{
  "num_hidden_layers": 11,
  "hidden_size": 192,
  "num_attention_heads": 3,
  "num_key_value_heads": 3,
  "head_dim": 64,
  "intermediate_size": 512,
  "vocab_size": 16384,
  "hidden_act": "swiglu",
  "norm": "rmsnorm",
  "norm_place": "peri",
  "norm_eps": 1e-06,
  "positions": "rope",
  "rope_theta": 10000.0,
  "rope_fraction": 1.0,
  "qk_norm": false,
  "attn_scale": 0.125,
  "bias": "none",
  "tie_word_embeddings": true,
  "parallel_block": false,
  "extras": ["capped logits"],
  "init": "normal",
  "init_std_qkv": 0.052,
  "init_std_o": 0.0111,
  "init_std_up": 0.052,
  "init_std_down": 0.00679,
  "optimizer": "soap_variant",
  "learning_rate": 0.00511,
  "beta1": 0.95,
  "beta2": 0.99,
  "weight_decay": 0.087,
  "lr_head": 0.0174,
  "max_grad_norm": 1.0,
  "warmup_steps": 200,
  "schedule": "wsd",
  "decay_fraction": 0.932,
  "decay_shape": "linear",
  "final_lr_fraction": 0.02,
  "batch_tokens": [65536, 131072],
  "max_seq_len": 256,
  "doc_mask": true,
  "train_tokens": 325100000,
  "max_steps": 3337,
  "dataset": "wikipedia_en"
}
Each number is 128 + 24 x the weight over its row's rms, rounded and kept within 0 to 255. Layers, rows and columns count from 0. The size above them is the row's rms in percent of the matrix's.

# layer 5 MLP gate, 512x192, rms 0.122, rows 359-382, columns 0-95
size [ 83  97  96 117  85  92 103  99  95 101 102  87 101  99 101 103  99 100  99 103 105  97 113 110]
[[142 153 125 181  84  92 168 162 116 128 149 170 142  92 152 144  97 131 116 101 159 148 131 135 126 103  94  65 145 179 119 101 143 137  98 113  70 143 148 106 101 130 143 127 110 151 161 122  95 164 140 136 152  97 129 141  82 126 162 120 141 152 137 144 128 126 110  80 128 122 122 138 103 141 125 114 134 138 133 148 168 111 145 126 110 134 174 103 149 154 164 120 104 118 129 130]
 [123 109 158 130 149 133 137 127 145 133 135 105 105 130  97 126 122 134 122 138 109 112 135 114 142  79 166 104 102 129 106 115 116 146 106 119  42 182 162 132 166 118 113 149 139  92 104 116 133 163 155 129 124 137 157 157 109 160  85 117 135 146 125 135 188 132 140 168 160 136 137 124 139 133 148  98 157 151 134 141 120 101 125 102 104 124  91 137 153 147 106 123 120  82 125 118]
 [143 113 119 134 122  72 176 132 137 126 109  83 133 124 150 134 148 151 111 144 121 128 139  95  68 177 144 191 107 117 173 130 161 119  93 122 171  90  92 136 174 129 136  98 104 114 124 106 108 115 120 130 116 137 123 154 164 114 153 150 142 119 128  99  94 146  95 124 142 158 170 122 135 139 132 132 136 137 131 161 123 103 155 139 133 139 161 108  75 123 172 139 111 159 159 128]
 [121 115 107 124 133 142 138  93  80 129 144 111 119 111  95 165 124 143 178 102  96 160 158 174 141 123 142 109 119 131 165 113 115 139 134  64 104 144 169 119 135 129 126 157  81 114 143 130 114 127 149 129 138 160 153 118 150 126 103 129 120 160 132 136 147 133 109 106 132 141 144 123 149 156 151 123  98 113 152 144 126 120 103 129 130 131 172 146 146 125 141 140 163 151 121 106]
 [116 137 132 108 146 159 125 122  93  77 121  95 146 136 145  99  89  97 121 118 139 121 129 104 122 171 151  82 121 135 109 134 111 112  78  94 119 115 106  83 135 100 135 124 119 151 166 114 142 109 107 163 101 139 124 139  94 139 102 159 156 127 161 130 148 147  46 166 176 139 151 151 170 136 118 106 157 170 146  97 110 143 125 138 127 108 155  85 110 153 151 135 117 116 140 107]
 [111 123 156  83 107  59 113 125 141 187 143 115 121 122 103 167  97 100 181 133 107 166 171  87 112 124 127 105  64 161 112 135 123 123 113 146 113 145 133 124 143 123 130 111  70 138 175 127 171 109 122 108 132 107 102 143  92 123 108 115 146 144 131 131 148 131 117 154 134  91 136 104 105 129 116 118 103 125 139 179 145 124 141 146 137 111 144 114 129 152 113 140  81 153 113 161]
 [163  71 166 140 101 109 159 158 147 142  90  95  96 169 104 104 122 154 115  97 108 109 188 132 146 114 146 100 158  92 149 151 115 109 140 113  97 172 168 114 170 143 124 133 140 144 109 135 109 112 144 104  95 147 121  85 119 146 127 154 131 123  96  85 106 126  88 110 165 157 148  84 135 107 147 149 138 163 125 131 119 109 135 125 121 156 163  90 152 131 123 132 138 100 128  89]
 [144  79 134 142 124 137 125 104 133 138 158 124 104 124 101 143 106 138 133 121 146 141 125 110 106  75 120 131 123  89 127 176  82 144 111 137 114 149 152 140 127 132 121 117 123 142 135 135 130 119 149 135 142 152 118 112  68 141 135 154 130 162 129 162 164 154  63  96 117 187 140 127 127 102 128 110 124 169 121 174 178  91 108  82 147  93 122 108 129 117 157 144 154 110 147 140]
 [136 124 133 128  84  78 134 125 140 133 102 136 169  89 153 155  96 142 153 111 150 103 108  58 149  95 112 161 120 108 111 125 143 121 117 123 148 118 135 115 125 148 149 154  96 130  95 112 140 119 126 144 156  91  90 147 122 177  80  81 122 164 167 158 101  98 141 139 143 118 121  99 112 133 130 102 143 147 158 130 135 153 157 105 114 102 124 110  99 145 155  80 110 157 156 104]
 [122 108 167 126 112 151 118 153 127 151 130 121  80 146 193 142 129 101 121  89 114 118 102 133 123 119 167 142 140 160 129 121 137 130 109 122  86 160 133 111 135 103 130 143 133 128  96 125 115 110 124 109 157  90 112  81 134 166 139 144 172 115 135 137 124 134 190 176 153 105 166 121 116 148  92 142  86 140 149 145 148 162 143 112 121 156  90 145 161 134 143  85 119 136 106 153]
 [136 143 140 117 125 116 130 118 124 153 162 109 132 136 124 122 100 145 150 129 113 109 129 133 167 124 125 101 136  83 120 103 103 127 108  90 110  87 115 145 172 159 155  95  99 118 147  99 159 135 141 147 136 159 164 116  99 102 171 117 122 106 148 129 103 141  88 144 108 102 132 149 115 125 121 127  87 106 157 151 169 116 133 163 102 130 159 131 109 151 120 148  95 154 137 116]
 [105 162 153 134 125 127 120 115 116 144 133 107  79  99 142 131 129  97 160 158 137 157 159  98 103 111 153  96  70 116 136 187  93 115 133  91 107 157 156  97 155 150 122 119 132  79 135 129 106  90 107 160  89  84 118  96 114 172 107  96 131 138  92 138 152 163 132 139 146 102 117 140 157 113 138 162 106 148 116 142 111 122  86 129 119 111 133 104 191  99 134 145 108 120 124 137]
 [105 137  96 182 151 179 141  99 105 102 115 138 107 154 167 128 150  73 124 144 166 140 139 125 134 142 115 126 125 131 147 114 106 138 114 103  90 163 109 139 121 163 120 116 123 146 120 141 123 123  99 138 101 133 112 123  87 138 148 131 122 104 119  84  84 139 124 194 128 103 138 119 168 153 140 150 179  70 122 141 141 161 135 132 104 124 126  98 123 127 146 154 113 164 156 180]
 [148 116 157 157 125  94 106 106 125 134  90 128 133 111 163 168 112 149 133 107 103  83 164 123 140 100 130 134 107 129 116 163 131  84  59 112 139 112 128 168 152 141 117 119 145  64 140 112 137 123 109 146 100 120 114 171 165 130 120 123 144 154 114  67 148 148 109 148 164  96 128 109 141 177 107 143 140 117  82 127 100 131 109  96 155 139 143 108 101  78  49 117 133 124 103 127]
 [114 189 122 128 136 109 114 153 117 129  86 139 112 114  94 109 135  85 138 148 125 143 111 146 115 152 111 119 125 103  94 125 123 126 145 104 139 103 141  98 145 192 104 108 132  91 161 144 101 145 131 142 147 141 119 102 147 149 143 110 126  92 140 153 167 111 110 133  87 110 104 100 142 150 137 153 113 121 158 117 133 140 146 135  91 162 144 177 142 166 138 110 119 151 148 183]
 [ 93 129 113  84 127 130 128 160 118 145 125 166 158  75 107 156 157 119 117 136  87 139  91 103 144 126 119 193 112 117 112 106 130 145 146  95 138 106 151 135  76 132  73 189 123 139  86 148 116 129 132 109  90 124 144 172 148 154 133 125  95 131 110 143 152 141  96  66 138 134 173 102 158 117 145 118  97 145 117 120 102 174 157 135 119 139  91 126 126 142 142 158 115 110 115 151]
 [161 122 122 106 105 178 130 168 144 149 125  97 150 130 160 132 108 168 155 119 114 118 126 147 142 104 139  98 151 130  91  80 121 132 130 144 116 126 139  77 134 111 132  81 107 128 117 131 162 113 135 161 111 170 114 174 138 100  95 121 160 128 186 112 119 129 123 138 126 121  78 110 127 154 152  92 154 159 151 127 134 134 154 144 142 152 140  83 138 145 128  80 102 174 107 109]
 [138 153 171 159 101 142 128 116 116 134 137  99 104 133 144 146 135 122  93 147 134 111 129 122 147 153 137 102 109  99  97 141 133 133  86 100 132 142 157 173 150 145 140 102 148 141 157 146 118 128 127 126 117 140  96  89 153 144  76 127 131 125 155 114 143 108 152 168  79 123 174 131  90 145  80 146 117 115 127 140 133 107 142 142 121 104 123 118 107 116 165 109 152 129 132 168]
 [124 139 120 135 176 102 103 161 144 134 149 139 150 116 147 122 133 156 145 117 131 146 146 112  98  97 112 134  70  90 148 163  92 144 126 138 119  89 134 139 148 156 138  70  95 199 108 115 103 168 122 140 136 131 118 109  72 116  90 126 152 148  89 123 126 164 138  96 115 174 112 109 148 127 161 121 155 150 114 153 142 117 112 129 101 131 112 129  88 140 157 111 160 118 152 137]
 [167 129 137 125 138 128 124 174 148 129 121 115 112 135 100  92 127  89 141 107 101 111 142 150 121 121 180 111 138 132 149 117  97 132  73 173 144 158 155 162 144 138 134 126  99  94 184 143  95 159 149 121 104  93 148 119 120 135 147 154 104 108 128 144 152 108 121 136 138 149 110 111 110 129 143 167 111 109 177 145 132 108 109 111 132  96 140 149 185 116 104 147 144 105 146 120]
 [130 145 100  92 122 104 105 134 105 135 118 164 156 152 107 124 131 163  81 110 136 138 156 143 157 128 157 122 104 116 153 115 175 132 124 162 113 144 114 131 163  83 149 130 101 127 122 139  99 118 132 152 114 164 144 154 116  75 142 125 151 122 118 112 130 165 143 154 113  91 103  92 154 119  96 128 139 121 141 122 120 105 109  87 164 123 107 129 138 145 115 102 133 133 139 158]
 [126 134 112 139  94 153 158 112 114 139  95 156 112 146  93 155  82 156 149 111 120 103 105 109 117 118 114 104 126 102  93 136 133 151 116 104 145 120 105 149 123 133 115 125 124 142 155 152 141 113 111 147 163 116  97 138 112 153 109 184  88  76 136 117 129  79 119  95 104 108  73 121 140 124 133 116  65 146 151 135 122 109 106 150 158 113  98 136 146  83 123 118 106 137 129 125]
 [111 155 138 118 142  90 128 142 163 142 161 178 151 159 112 136  78 137 171 160 128 143 120 118 104 140 120 129 135 130 117  95  93 130 112 145  66 130  91 157 112 103 130 147 126 123 145 120  79 166 104 118 147 114 109 129 157 113 128 142 111 133 180  89 104 145 139 125 139 106 130 167 174  64 153 139 106 158 174 131 139 162 138 133 178 125  80 133 108 122 123 114 139 153 152 105]
 [144 149 117 146 144 110 149 109 152 144 132 129 142 123 141 113 168 126 105 142 179 109 177 149 162 106 124 170 114  66 120 144 119 104 151  93 105 141 132 130 146 100 105 119 124 124 129 115 147 161 168 131 114 159 121 126 166 134 101 136 145 104 132 113 114 123 109 160 144 121 107 130 118 109 144 146  83 112 143 146  87 192 138 119  81  79 111 114 126 138 113  95 138 112 145 153]]
# layer 5 MLP up, 512x192, rms 0.119, rows 359-382, columns 0-95
size [ 88  96  95  99  97 101  93 105  96 102 101  97  97  84 101 112  97  98 100  93 102  98 114  97]
[[162 131 114 133 126 122 140 133 152 122 121  92 149  98 124 106 160 116 167  97 123 129 108 142 131 127 124 170 162 153 117  83 130 142 137 107 122 124 131 152  98  80 133 124 120 104  86 137 154 141  85 107  55 126 135 130 147 144 123 144 161 131 111 135 103  99 146 157 122 184 103 120 118 144 129 132 148 119  87 167 159 162 131 101 140 152 112 135 157 114 127 167 162 143 136 148]
 [101 126 132 138 133 124 138 176 104 164 145 133  90  88 102 117 133 133 150 151 152  96 118 145 117  82  90 137 150 113 100 103 136 121 134 156 109 147 136 129 129 129 143 137 141 109 122 168 130 164 135 107 134 111 198 138 115 145 137  77  93 145 111 121 181 136 113 168 115 198 170 130 148  84 131 127 126  95 111 131 109 105 111  91 126 166 156 158 159 168 116 114 165 101 115 112]
 [ 68 150  96 129 134 139  90  91  96 145 135 118 132 108 153 120 116 125 168 167 115 127 120 137 111  98 113 117  87 139 182 136 132 139 126 119 145 138 125  90 158  78 133 121 156 154 132  93  85 168 103 130 136 137 153 136 137 141 106 144 120 153  89 116 160 146 126 129 131  89 137 146 120 157 148 126 153 130 107 117 138  95 157 105 188 125 170 149  99 136 151 119  90 149 113 179]
 [143 153 168 137  91 119 119 113  81  99 111  99 150 138 108 150 145 113 139 104 158 162 162 159 100 118 136  73  80 111 110 147 124 140 139 111 145 150 181 175 162 137  96 133 128 131 134 101 142 123 136 147 115 123 133 150 155 127 102 183  87 118 155 167  91 124 124 138  97 146 125 133 132 187 162 113 129 124 133 123 118 137 114 109 110 148 120 161 114 100 138 149 130 123 167 121]
 [100 153 151 142 129 100 142 143 103 150 124 130 126 163 144  95 145 153  88 101 102 109 106 127 108 113  91  93 169 122  90 125 129 149 129 129  97 117 163 110  90 163 166 148 163 129 133 122 126 112 131  80 150 127 147 117 145 167 111 131 126 119 115 118 134 164 160 110 165 140 148 100 142 118 148  70 153 147 150 101  88 148 127 141 100 132 141 126 182 103 153 137 108  95 119 127]
 [130 139 115 194 134 128 147 161 151 135 153 153  99 137 159 162 123 161 109 127 142 120 141 136 118 172 137 109 148 169 136 132 114 158 142 125 128 110 131 116 139 133 159  92 120 127 144 118 100 102 144 106 142 156 136 137 106  85  91 147 148  96 137  86 116 123 104 110 104 129 140 107 132 128 146  93 114 124 141 114 179 145 156 115 142 142 142 176 134 109  70 157 148 139 164 166]
 [108 152 143 125 143 101 147 148 116 147 142 162 144  92 139 117 104  93 147 127 149 151  96 108 132 135 114 152  97 131 118 130 170 138 119 110 173 142 154 127 165 141 168 127 137 130 161 165 127 142 109 120 164  81 105 164 123 146 112 153 141 159 107 101 116 132  99 174 147 139 124 143  78 134 157 117 155 143 153 129 127  82 165 120  91 125 104 122 160 146 118 113  88  82 130 142]
 [106 148  88  72 129 127 127 136 142 128 121 121 197 116 172 146 124 124 104 134 141 106 141 146 152  94 128  91 116 114 130  94 121 111 138 143 169 131  44 111 107 107  93 139 128 134 115  97 115 152  96 146  90 125 111 135 159 134 139 134 100 109 132 143  97 154 108 125 127 119 145 124 116 137 136 143 118 126 162 106 133 123 109 130 165 150 141 131 129 163 111  86 126 124 123 154]
 [129 150 128  91  94 141 128 130 125 106 112 130 127 132 155 107 208 124  80 131 134 165 119 138 103 121 131 126 130 106 100 107 113 137  97 103 105 134  95  90 132 133 156 112 143  99 114 168  78  97 139 138 144 108 107 116 126 146 151 106 171 134  96 122 148  59 152 108 130 106 123 183 135 182  76  67 170 137 155 110 162 123 164 158 115 152  67 110 116 131 117 142 113 143 137 123]
 [142 147 152 165 136 119  89 144 168 138 132 163 140 183  93 137 128 146 138 140 154 117 139 136 116 155  94 109 127 101 113 138 103 182 172 131 113 142  89 155 141 119 125  94 125 156 118 128 118 135 148  94 109  75 129 148 123 134 126 135  98 130 138 114 102  96 169 127 103 117 105 106 121 130 108  85 122 123 168  90 125 135 125 153  94 126 121 133 122 139 142 128 115 143 141 125]
 [133 179 108 150 128 127 100 112 118 112 120 136 169 112 149 133 167 120 107 117  83 129  98  99 110 112 105 142 146 139 141 126 154 152 158 131 136 139 129 104 148 127 134 130 124 178 116 141 107 145 174 122 136 148 126 107 164 115 105 137 104 140 128 142 112 128 164 137 109 137 107 123 158  96 102 140 169 159 134 134 120 125 132 100 132 123  74 140 158 114 116 129 104 106 109 136]
 [ 98 111 146 137 149 151 118 104 114  80 131 120 144 116 135 141 130 106 102 139 163 107 131 102 193 142 102 167 101 148 126 136 149 153 120 174  95 164 110 112 166 109 137 130 105 123 101 131 111 130 120 146 156 125 116 131 139  97 164 150 118 145 167  47 142 117 128 113 120 150  93 150 136 141 151 125 106 126 115 115 154 137 102 101 124 150 122 137  96 109 128 122 155 155 138  85]
 [111 123 124 112 114 167  99 128  70 120 138 108 108 182 102 107 136 188 100 126 109 129 100 137 111 101 145 167 105 149 110 121 114 147 153 125 155 111 168 107 137 138 102 110 102  94 172 139 189 161 131 115 137 114 127 120 130  86 138 125 165 115 105 112 110 147 104 142 135 125 122 106  96  83 120 137 141 101 136 104  99 126 124 126 165 148 132 127  91 108 158 126 132 150 117 113]
 [107 134 176 121 138 106 106 116 130 141 118 175 133 132 173 120  93 127 137 155  75 123 158 128 117 130 166 141 113 111 108 145  69 130 133 140 123 130 147 116 162 128  69  99 160 151 123 113 104 111 149 112 121 173  79 126 113 142 151 108 134 127 123 130 134 110 105 134 148 116 144 112 103 139 132 115  96 111 130 129 131 129 119 104  98 141 136 124  92 107 173 121  89 159 112 105]
 [149 123 116 156 136 133 167 141 114 100 172 135 143 120 120  99 118  96 140 120 103 112 131 120 108 147 164 190 125 130  94 109 143 108 177 156 152 161 149 126 164 139 154 132 161 131 152 108 122 132 134 147 114 103 114  77  80 138 138 116 127 130 153 134 110 103 112 115  81 115  88 174 147 161  88 132 155 190 129 152 129 103 123 102 149 128 104 139 107 116 121 102 130  85 145 119]
 [113 188 119 181 149 113 119 127 137 155 110 142 115  48 121 151 155 115 130 126 122 112 108 101  95 155 142 165 126 151 132 160 102 143 135 122  96 129  97 122 107 120 116 119 148  74 109  83 142 140 127 116 117 121 105 152 128 105 167 141 119 140 133 117 117 145  72  95 134 114  83 118  75 116 108 152  89  83  92  70 147 125 156 110 147 139  97 138 113 140 167 128 157 127 129 130]
 [104 151 141 145 108 105 109 129 151 126 106 126 105 115 132 118 131 141 139 143 122 150  86 145 130 122 183 101 103 142 116 139 139 143 168  94 125 161 100  88 160  91 143 139  97 123 136 201 127 123 128  84 153 117 136 151 134 109  56 132 130 130 156 125 175  98 147  82 130 142 113 151 148 124 120 132 134 108 114 112 118 146 121 127 169  71  95 150 113 109 154 149  92  77 125 156]
 [ 85  75 102 134 140 146 121 140 126 141 113 173 137 145 109 120 158 108  98  98 134 125  93 139  98 116 104 128 103 137 151  96 104 119 150 178 109  97  86 103 102 134 140 143 146 137 122 104 122  84  96  99 154 100 116 148 136  96 138 113 100 101 127 134 101  86 132 129 174 179 119 163 173 121 136 141 167 100 133 118  98  82 111 118 151 148 136 102 120 138 125 134 131 157 108 128]
 [129 125 111 132 140 112 101 130 142 101 155 132 123 109 140 146 166 117 108 101 157 129 101 123 141 100 146 139 166  97 143 134 106 102 176 165  95 127 100  92 146 108 118 127 135 147 129 121 118 145 117 179 149 141 115  82 105 116 133 127 117 123 131 103 138 190 139 114  78  81 132 119 102 136  89 108 132 118 128 143  69 123 125  77 120 131 125 110  92 145 154 159 124 123 112 106]
 [ 80 147 166 147 109 147 113 126 116  83 146 128 148 147 151 126 132 115 129 131 101 145 123 135 136  76 134 109 163 119 131 113 128 167 160 149 158 133 154 103 125 129 114 136 124 108 118  76 138 119 168 109 109 168 149 146 105 150 142 166 147 134 127 150 110 134 155  99 105 120 153 135 132 136 161 131 141 102 119 162 113 176 104 124 117 198 145 187 151 139  93 130 181 126 144 112]
 [122  94 106  89 123 146 142 139  88 142 151 136 149 131 101 150 140 148 145 149 111 126 164 128 113 148 118  91 175  99 181 131 139 149 145 127 166  75 143 119 118 144 100 120 125 119 112 100 146  92  96 122 175 128 137 101 192 139 154 184 115 126 122 145 167 164 123 121  72  68 170  99 107 111 130 106 132 118 142 151 111 145 168 166 111 109 113 151 121 158 101 118 120 107 133 108]
 [149 116 109 159 128 126 107 130  52 157 117 110 122 146 127 109 140  88 109 100 123 181 124  89 132 103 143 136 158 153 152 135 123 100 117 103  98 163 139 130 145 123 113 150 129 103 129 131 117 140 154 158  85 132 114 117 142 146 136 153  70 114 128 111 159 131 112 102 127  97 108 111 129 104 151 117 130 136 170 150 105 156 149 156  80 147 136 136 124 105 149  88 114 150 145 127]
 [146 125 114 134 158 148 134  99 124 179 132 129 125 130 152  97 116 126 113 113 149 135 114 107 108  49 134 153 108 102  98  98 136 119 111 170  74 205 153 123  88 129 133 155 136 162 137 129 132  86  86 121 157 188 131 105 158 130  95 141 116 108 185 125 144 151 124  85 154 136 125 108 138 105 137 131 124 130 143 152 136 141  89 110 129 161 129 110 137 130 120 121 119 129  93 102]
 [122 129 141 122 132 152 113 102 167 138 129 172 110 139 154 109 148 135 103 153 136 100 123  97 101  80 142 120  99 122 124 143 115 146 173 152 106 132 122 162 142 156  74  76 178 151  99 128 141 119 160 135 168 132 150 125 111 160  96 180 115 128 105 108 123 174 129 100 130 146 113 131 103  91 129 141 160 130 130 154 101 152 117 113 169  90  96 139 137 121 170 152 150  93 121 108]]
# layer 5 MLP down (transposed), 512x192, rms 0.11, rows 359-382, columns 0-95
size [ 93  95  93 101  94  92  93  96  91 102  92  94 102  94 108 111  94  98  96  88 106  95 118 103]
[[117 151 123 150 121 124 127 134 116 132 162 168 116 139 146 134 107 133 103 149 150 100 150 132 100  93 150  76 123 130 149 135 139 126 116 128 119 164 104 109 121 153 134 103 141 166 152 112  98 117 164 143 173 104 151 119 103 140 153 101 102 122 113 137 134 160 102  83 164  87 116 129  97 138 117 145 111 116 143 132 122  68 130 131  97  77 107 134  79 133 172  85  91 120 134 150]
 [139 106 125 138 129 120 127 159  96 152  66 136 155 115 152 107  90 151 137 131  81 135 155 132 110 146 124 147 110 127 137 114 110 165 112  84  88 169 142 117 168 133 188 118 136 109 121 146 153 154 151 126 126 142 111 134 114 140 132 107 140 123  96 135 177 123 130 180 190 139 156 109 107 156 180  91 141 121 146 118 124 119 127 130 106 120  90 130 136 159  84 144 160 157 157 117]
 [141  86 178 139  93 116 121 135 160 136 129 147 103 161 114 125 139 125 113  96 146  97 121  84 162 126 108 104 140 112 121 111 128 117 127 137  88 145 127 154 105 138  83 125 110 122 100 127 127 134 174 144 148 119 112 139 149 146  98 160  88 143 108 147 100 140 140 150 155 159 118 109 111 112  65  96  72 111 141 114 142 113 101 156 100  94  92 123  70 136 121 159 137 100 138 107]
 [143 100 146 116 127 111 112 134 164 110 119 100 127 123 168 151 120 118 109  97 154 176 112  99 140 105 136 140 126 126 131 142 113  97  98 164 162 164  92  80 128 116 124 147 177 109 100  90 117 138  97 127 160 118  78 143 138 128 105  93 157 147 171 112 138 122 144 173 134 126 107 159 117 114 157 120 108 128 105  91 115 120 139 151  91 154 114 110 160 131 134  85 145 129 141 127]
 [139 121 128  94 147 145 132 132 169 144 137 116 145 115 105 116 130 121 177 133 138  95 155  99 162 118 151 136 114 125 119 157 143  95 119 131 166 130  71 156 143 130 101 132 109 114 113 128 157 138 109 161 137 134 112 120  88 141 176 123 113 127 152 118 144 108 136 110 108 120 145 152  88  81 179 156 133 120 135 177 145  94 119 130 134 138 106 109 115 152 128 144 155 150 145 134]
 [105 128 106  88 139 134 111 156  85 125 115 125 139 121 124  86 123 108 129 117 134 113 113 146 185 111 162 138 104  98 120 149 135 116 120 132 126 129 157 121  94 108 121 172 129 132 112 156 122 128 137 163 104 135 113 132 131 141 167 115 123 137 120 123 136 125 132 116 155 159 106 148 134 149 121 180 103 112 163 151  67 114  93 123 126 115 103  87 143 160 174  96  95 151  70 103]
 [133 154 131 125 131 163 125 109 116 116 127 134 113 156 134 137 149 140 179 144 192 161 121 132 172 148 138 133 122 145  95 137 147 166 111 146 131  79  91 146  90  89  99 143 114 119  80 129 132 139 135 129 136 128 134 143 120  88 154  96 163 160 140 158 138 102 173 126 127 118 138 125 177 105 144 110 136  72 115  72 145 185 109 171 156 104 115 126 101 133 172 111 131 176 114 141]
 [117 132 121 113 128  90 117  64 130 113 149 150 125 121  74 126 113 143 118 107 142 155 109 115 115 179 127 166 117 181 149 138 125 121 152 109 103 132 148 110 138 164 117 157 137 150 125 125 180 137 168  73 122 105 114 105 117 113  84 137 172 167 138 190 134 118 123 108 116 129 123 102  81 143 133  99 121  71 114 106 110 128 133 124 122 100 141 127 133 120 196 154 165 148 104 112]
 [ 72 131 124 149 136 119 101 111 151 129  98 144  98 146  68 134 129 150 139 185 134 134 119 118 109 103  88 146 108 160 139 139  99 110 144 163 140 102 187 136 147 125  80 167 123 160 138 128 182 156 122 114 140 155 150 106 111 105 149 128 115 125 131  96  98 130 162 103  85 128 125  85 129  81 129 156 110 137  68 120 132  97 122  82 135  84 146 169 140 133 154 122 124 150 147 145]
 [ 94  84  97 131 127 101 135  99  73 125 180 158 130 151 152 115 131 101 151 110 121 118 111  99 128 175  72 100 121 130 136 119 151  62 132 133 127 142 136 133 130 138 136 151 134 157 136 118 113 188 135 103  89 124 139 162  99 135  99 138 148 142  99 118 150 145 121 104 118 124 140 156 130 138 108 119 139  83 157 151 181 156 109  82 143 108 124 147  81 125 137 172 159 124 115 115]
 [104  78 111  89 127 155 118 146 151  98 113 149 127 114 139 121 105 149 173 119 146 158 120 156 104 145 167 137 130 184 109 135 114 138 148 141 140 148 142 140  80 115  93 122 125  85 124 168 119 130  89 143  78 105 121 155 113 172 124 173 118 125 134 117 157 132 109 120 134 115 122 111 122 145 135 103 178 142  78 117 119 107 173 112 154 138 145 122 102 125 135 138 147 134 135 140]
 [151 105 143 120 104  94 123 136 101 187 146 109 146  98 141 116 129 110 136 131 117 171 113 119  78 123 114  76 109 133 158 173 127 129 111 125 122 146 115 119 113 166 139 136 122 132 153 148 137 116 138 107  87 113 145 107  76 163  97 102 146 141 108 176 146 112 133 152 160  89 139 123 150  98  89 139 162 123 118 135 100 141 131 180 108 102 134 131 152 156 129 138 113 123 102 163]
 [ 78 121 122 132 151 164 130  94 155  95 140 109 102 139 140 125 101  76 173 141 145 150 106 135  91 141 144 164 120 118 110  83 115 176 112 138 104 148 141 151 102  81 115 162 142 144 141 129  92 119 105 120 116 176 170  95  80 116 106 138 152 139 147 109 132  98 142 145 131 140 145 158 114 146 121 141 129  91 102 151 133 156 128 136 137  78 148 139 170 128 194 141  99 107 134 191]
 [ 98 147  90 119 126 164 155 123 139 145 140  95 132 150 135 107 177 103 108 132 162 145  86 141 134 138  96  84 125  96 163 136 153 126 142 121  94 144 128 109 146 147 151 142 107 137 112 151 155 113 134  95 150 125 158  94  99 151 161 110 103  67 148 135  99 116 129 106 146 131 154 111  67 111 155 137 108 139 161 117 140 138 160 170  90  97 127 154 103 136 173 139 141 101 179 132]
 [114 124 166 144 135 117 101  89 174 150 121  96 152 144 115 127 153 156 148 130 146 148 137  94 136 118 140 120 134 124 155 127 134 146 108 152 112 128 137 113 118 136 112 127 118 127 158 108 165 132 109 163 161 137 127 139 136 120 115 104 171 165 144 139 113 185 135  69  89 119 145 154 136  98 102 120 142 151 151 148  99 141 194 139 144 145 129 123 135 114 137 104  94  96 113 101]
 [130 104 129 124  98  67 152 193 119 157 130  92 133 153 170 139 117 134 126 134 141 130 139  97 127 127 125 102 116  90 140 136 110 158  91  99 139 122 119 155 154 105 136 120 132 147 110  70 146 107 128 130 107 150 154 138 120 159 129 134 154 128 132 162  79  96 121 154 129 163  97 131 150 117 155  95  92  91 108 100 128  92 148 115  97 145 142 118 168 126 123 168 130 120 104 148]
 [124  82  91 117 112 143 151 127 129 143 154 165 113 118 101 142 127 139 162 125 130 106 160 130 100 116 128 130 126 109 124 134 147 112 122 164 129 102 155 130 101 159 129 126 146 145 153 120 118 106 133 161 133 160 113 135 129 134 129 131 115 104 146 143  92 203 144 155 117 103 145  86 166 149 136 145 124 162 134 165 128 100 120  89 127 147 135 136 136 138 119 102 137 179 138  71]
 [160 118 117 145 124 118 138 109 106 133 139  90 110 121 167 148 103 121 133 153 186 102 123 129 126 138 121 106  92 156 104 132 126 102 108  71 149 148 157 144 129 142 121  95 107 151 123 134 125 155 144  92 112 113 144 105 161 117 107 126 120 175 155 127 146 121 175 158 116 105 181 126  84 141  87  80 112 153 112  98 170 122 117 168 151  99 117 160  82 137 132 119 142 138 134 135]
 [131 119 129 164 112 133 108 131 143 178 152 131 142 143 128 132 149 157 147 144 136 121 118 123 132 146 111 110 140 115 111 127 120 129 124 123 130 128 175 180 107 121 139  77 123 149 136 151 118 131 124 126 134 129 114 149 114 181 103 184 139 155 129 120 168 130 116 116 155 143 116 139 136 152 125 122 143 153 127 153 171 118 114 117 162 124 158 138 119 120 114 102 120 111 120 110]
 [199 131 112 109 147  98 130 150 124 166 125 165 121 119 134 111 163 109  89  99 119 121 104 144 118 177 154 126 106 155 124 110 119 145  77 195 148 135 133 124 132 133 126 137 122 132 139 199 104 153 120 145 142  97 130 134 130 119  95 126 107 130  82 122 146 100  97 129 136 112 133 133 125 131 120 116 115 146  95 125 134  78 119  91 118  99 102  97 228 119 157 127 109 122 114  82]
 [ 87 100 127  97 123 109 140 121 100 160  85 132  82 150 115 145 128 141 150 141 155 118 127 126 127 126 126  95 116  95 161 144 130 131 161 130 102 102 142 147 171 157 148 115  78 186 108  87 175 164 171 131 144 181 129 163 151 140 136 142 136 131 121 128 141 169 124 105 135 131 102 116 142 114 130 142  81 126 145 122  97 146 141 119 107 127 117 152  53 113 138 144 116 140 126 157]
 [151 127 135 118 140 109 126 140 191  83 124 126 143 103 156 127 136 123 130 144 135 136 114 175 145 171 119 132 125 114 109 137  84 143 140 134 151 122 123 124 113 127 100 110 160 150 132 133 160 127 106 107 137 121 137 126 114 129 117  95 162 122  98 158 145 117 117 150 122 149 186 127 135 144 143 146 128  85 101 120 143 161  79  81 138 132 109 129 139 149 118 153 154 120  81 135]
 [102 150 129  96 150 150  97 149 172  88 129 148 115 127 128 110  93 142 138 135 144 133  84 144  57  66 121 138  93 116  81 136 146 160  84 159 137 116 129 150 100 119 155 131 144 131 118 107 108 126 132 144 172 113 135  73 165 165 130 144 120 126 108 119  71 154 142 133 140 124 135 129 129 109  96 149 136 134 114 123 144 141  85 157 153 130 129 109 103  86 132 148 132 136 133 111]
 [136 118  98 105 124  78 141 153 157 101 159  94 102  95 112 169  95 160 125 101 124 130 109 152 100 179  87 128 152 139  83 105 193 130 111 108 111 169 151 112 151 104 141 134 120 138 127 124 112 107 104 132 151 117 136 127 116 108 111  99 119 137 126 155 153  99 116 147 112 112 147 163 165 136 121  66  88 146 110 123 162 116 127 106 155 133 136  97 163 116 156 129 124 161 118  88]]